Weights of a small transformer language model: learned positions, 10566 steps.
Each number is 500 + 25 x the weight over the matrix's rms, rounded and kept within 0 to 999. Layers, rows and columns count from 0. Numbers have three digits each.

# layer 8 MLP down, 128x512, rms 0.198, rows 0-127, columns 32-63
502498522517476508477478504516485483448518470454505535480482499476514506508498478543526513475482
539500540535516499560485503530469533536516456495501496495484476517513495551572530517541528499491
480501496521509466493498517523509487500535491501537508506510506567512484490481496469486537541502
511491482451462459468436482483495524479481517482429541506493529512499481466518488528470505530460
479480517500510513452510480475529506463515520538554487481485476515478517500483509509531493475486
459491508519511498483497500528480502476522501540483491467476528523516525491523484492523461539481
514549496523498497515511496494498506483477479515461497514481490483515517470489508487474473500535
479520486455499511467560479469521487489477485511489537519497505475476510502489503506510452500485
499512495526523469502508494528498499477540513473495493498499515514506496502493480536482504518498
507544540537511481476530473512502490526507505503577465517523526505454481472520499484493482496537
443474488504502498526504482488509484476527496516482507509519503452495452534527491523494494450544
501455505512528522472476478490507521474472545478531487443459461469499486465507496501517502510510
493527461516485520471508510482493472552500519451472481530500512484483466507452460492483457536502
498493562509511490477464518493519508441505484535483512493498519491475510505433492514518484511488
581435531500495513497493494467473517495517510478528469518489532474536561554508512528495470505535
511460481482484514498558465549448451515497515498476492511513470442520482518521540544515523553528
487505516469473495489518480482507502492479493458487473483440460481499534493498506496547490508495
491450507468514476534510534501516471480503521475507491495504492492491498481493512530515498500517
495537517524501528477532476518478492438436496487511512484544519471516458424492526505548487539536
504472481482482469485473526513464549517477501506473436465510500505521448513546472489492528472504
527484507556525542509486504518467524551495472512472506532521520499468461477473500451487516453524
469541507494482502491489509525507507498459537500543536507503526465525487505498492484523545486470
490454488468524491483540491507541544454490552493504480534441477507521496482491478493467469462521
534516517505520476499505491522507489523509473531538534553469461483473509478492538500440509511531
516505473491509435513520520495496450524454523473529489512520509467474475536468468471513515487483
531501474480463498520500539501476493502537533528487497481480470528517529493508541483495507494492
522486493567516534514539500544512475470553442535496497484500494527521470533524500458510493529499
480472494517527479481536502468468526477414508487492464497492448502505481547506506476538478523496
499508479471484513537474471504551542456457506508490494475522527494470543506493520510516489522486
502468484570471517504513530518528531472520502513494502486532497523527524567520545512535497524491
475503462506503493494513482476531532547508513485530479484516485502478514536477498494493495494494
477484514516508516513516496521466540502503523510515489500505500510484537496512463481479483499478
496517518475482487516484496510410539486556522508482519485530515477506497472499497493536497518452
497490509469484502506514500476472484447531484473516480526497467488499475502518501501486507501523
534483488516466463485502535509481476526526497512505474481491502484537499531562516503489481486510
522536485473531488497490478512486508535441459561558508480484515494493479493500554485552514509529
454498501502509502483508486528515540449463464541463464503526473463527479518543486476520482454501
484516512510487482503513459519458506459495468491566537473520511487489500458536493483560462482497
482515529524523501527480534519508503502535508464462513502459502489535508502526516524498520532465
482493493502500510497524514461482470448501479540500446450496474498536487500476486491478450477491
495516482525534506483489493462501473501522500455499502479480507492512506527514479506493467467464
506530491520531492494501524521583534482486476492516546489466518497470483508512508466486518509538
518542503493483519478485502512503460535491500493450533510520472505546488468482485444478523476502
536496508480502517522521476467483459516498510531527442505480496459492507474493499526493502434508
519464458533476508503486504518498459511494494516461448505506528482492491554531485495511526511531
508486520504477505496492516479489542528493515525541446488518482524505538515547519494484472492460
479442515519487505499511474493516459512521507479523476496525525499496500509461490502538508507526
508458473459483507516472493485501501501527456501518553484478456472478456516496475532497490465504
491488503485488486458494492516557523474514512476549547493482502526556491506485485471486529501481
484489475537548515500510499522516493523446478516524477534477522515527494469511516494512476507503
494548509523469485550477522460498461487487489528477540527541527482471481522427435497513468527512
511511479475484520501479488512515502490504502507525520497465546526491535501489501467498535496496
507485479493498511488448539506515490528513525499501546517500490496491492531509495494495513456476
508495472504460496525532491513469469496524503495522448498486512526527538521453517477513470517489
509480503471524475491507520510529479473485528539519494450476485544507502477478521489519504487496
544505526480510507460500484499513520554522511533527520513490485465521494492478508496486511488508
499545484496469473508519491496499465512499473536531503500550498491491446490466505450504503508483
492472541516538510525498500475498489469491522529500520496492565497516488516510491441516513465473
483507478483508478503523481497511473532502501523525466526463506483504545493517491496501495515521
528527521547511523487477523483499522464541428495461475525527494500489530477509521483517525517481
514498512514518501509517526487475444464499520475512577498512528523457514498525509492505487514532
511533463494505522489473529523525541513487527460493491517498470494483533533538519437479466551501
516478512508511500491544514514528501531473556487488475499493535486473507470507518533529472490481
483484437475536497494489519470490525553528550495495486460471495511512474550484475486524495495498
540466480484507512464488457478507500490494538480488515488495507533491468525490502497504507492519
467471520501516483542491504529495531503492542482520470514488504440467487525509502541471524474476
506479541528523435500491488486483514493523491524533481486497505505506553495514531498519535504482
498463506494502567507512496482490539498490489460513514538508466493497497473499472483504499477473
521508503536479521484494458506479504523464480524495474488460489504464519513510526565522557485477
520490454444475533529476490504513495484540464520512536556498481511456515510525501505514465543471
494521470531493494482467468470474535494501505487477507481492487447486450508504496496490484511479
441512459445470467510503534486481459483523476509503502513480465470488491474512490485473524496498
501503533505517496495530538553457494511512462510523476474555498496425505467503524483528493508445
527459461469531468512508498501512510531502503484534485518527522515514496468490489488503531517495
504483476505486512532465492510527481501476518507473491483487496490474483488481490528529528504463
483461505530517477448507525480504508558458529497464478471531561460504500566542470458542470556488
474477525492512490516494520522511507451489506474457524467552504480507476525518518539484495515543
512510540528480530515507472505537508531515484533505484511542500505506532488509477513479486530528
473502510526457516483491509466484485524565450554501486509474519523474523517519475503460508500521
484509505551517481509544483557538510497520469461489476516522509542495458494507505520514523446510
462475500481504513491448487474492506467523492465499507517481507526485489537513468492530536494488
458465546500497519510502474522485473518474472495472549440526540507510513490493486472515494497522
481523505492529495488511479486530483496477479476452516469479518499503505505528479482464489448493
525523479504529492492508470535511501482501525494438503522505488504507459528470521517471484518468
503472463488518525527467509524523494495519485450551523462527512491528504561516519488488488485552
477484479490537446497458518481526555488526511498515530503503489511527505515485453467521468482507
518526498474471487559532481465494492521487503483499472520504511501487497500497485510491511480508
499546538480504510530537506493544471454456498516497460493493532525471502478486509481549467480501
562488539481501483489558491496528467545529508473500529530470451522494556522501518456481531575504
516512497533501482450488486514532540462542456500524528512521479491474477514518479488498494478536
488473511439500469488478514478526505490442521420491492510505489512523438495484486511505459519488
507460523513487524483544514521485503485499574513463517520487479520538480442514504529480500541479
485540535499458508491501467491536493480565443527498453484526502513519509484531487493499480497545
503466503500486514489517468472497511550494464500538516488475494475498541518548492519497486477495
502506504456493540497486492496462515502464496494505475471472527492487508502497487537507518470509
499474500515439492525490479520494471532513575489479520516503513539525558516525482463483529499474
524535506504485449523500481474515477489563488468513498498503492477527493508454500459490501478475
522531512489503478486499543488522471474502525549504500488491490508496490523474502502522510434509
498514529474496479523532470518502484459536462487498499490508462472525532512494512519511461521495
493453464495482479519523479484481485564498491532522519495475462473472481473523475531507499519488
507524526571517538507503521528497528502551423513466541518522511507462497465461502501513497508484
491436475503519485492499531498533547479503541547477526551483493562513504460508506544510511509495
497511509543516529484511505519507486491471502466522481457528496520492533484519481524490528476468
501510498510541566472475493513546525463543516489504473504495527484525495497503514534482478495509
486496475436505533528497496492543463540515477529483528506520477515484474530444488481508487502462
506519503473497533468524517508500519505532513497497497488468507485510504490471450476521521524481
486496495488494529542522499493475462454471547486506494540487527484488506473527507477498489483507
440450477502491498538508454479485467487508498515483481519465508547456501483555485516518527437478
505463510494517452465456548497480532488489560434512548482520503449513476478485494498484554558462
543504515470528520510514466523498504495494516510462501484548483530480544489538495506536504471507
481536526517462488483504460475498470535469504516490470480491511508506518492499460504509488470493
484509513485538502511486502466507458484525505481519546485535507468518472519436526481485495568473
464514512514528495503496493523542511524529525533499506502484493536512505482487517493467510502533
526515540546493486512491510482545509469461479531482482465516479523530515496473514506508500521464
511474483452493489556487531500471479495518465485481493521527524513517484463498500492510490479516
514502507449483477498457509485477502512475514494493479493498483483526515545493507480488490468535
480505511510490537539517491525502474516500432516506505489526540489470514508497503521507445485511
463533472453521550497445507477519504512507531495480462496500473474553482540438487494460490489487
507518482564542522488492520526500508511500470506505537555526541536489476487486526467510557480499
535496476495506509496519518558504526523503542540444489534509480493520495474504522491484495487531
502514511499517509524526518507497477486486508482491514518525527492490487546494479490523537539508
504492510506427521523497519476468476480560486474483529498525478510515477488495508508503536471492
464510517487517476505486555491481515530519546496478520511492471462462474471459499515509488481480
452498542438502462473495553494506496494508528531489513513456513503519475537437465551540491513504
482476513476478548485467475501514496499468482488494507461482505476505490497491485507467500545493
508521492508479533507483519506506502526490494474533537495520483517494490507480491510532525521501
526491486505473493445465497451523503504473476461541503495487505522469479514491501511541529497473
499468505488493467453538480485531537489457571529536540499471536509475538469509513504501472485537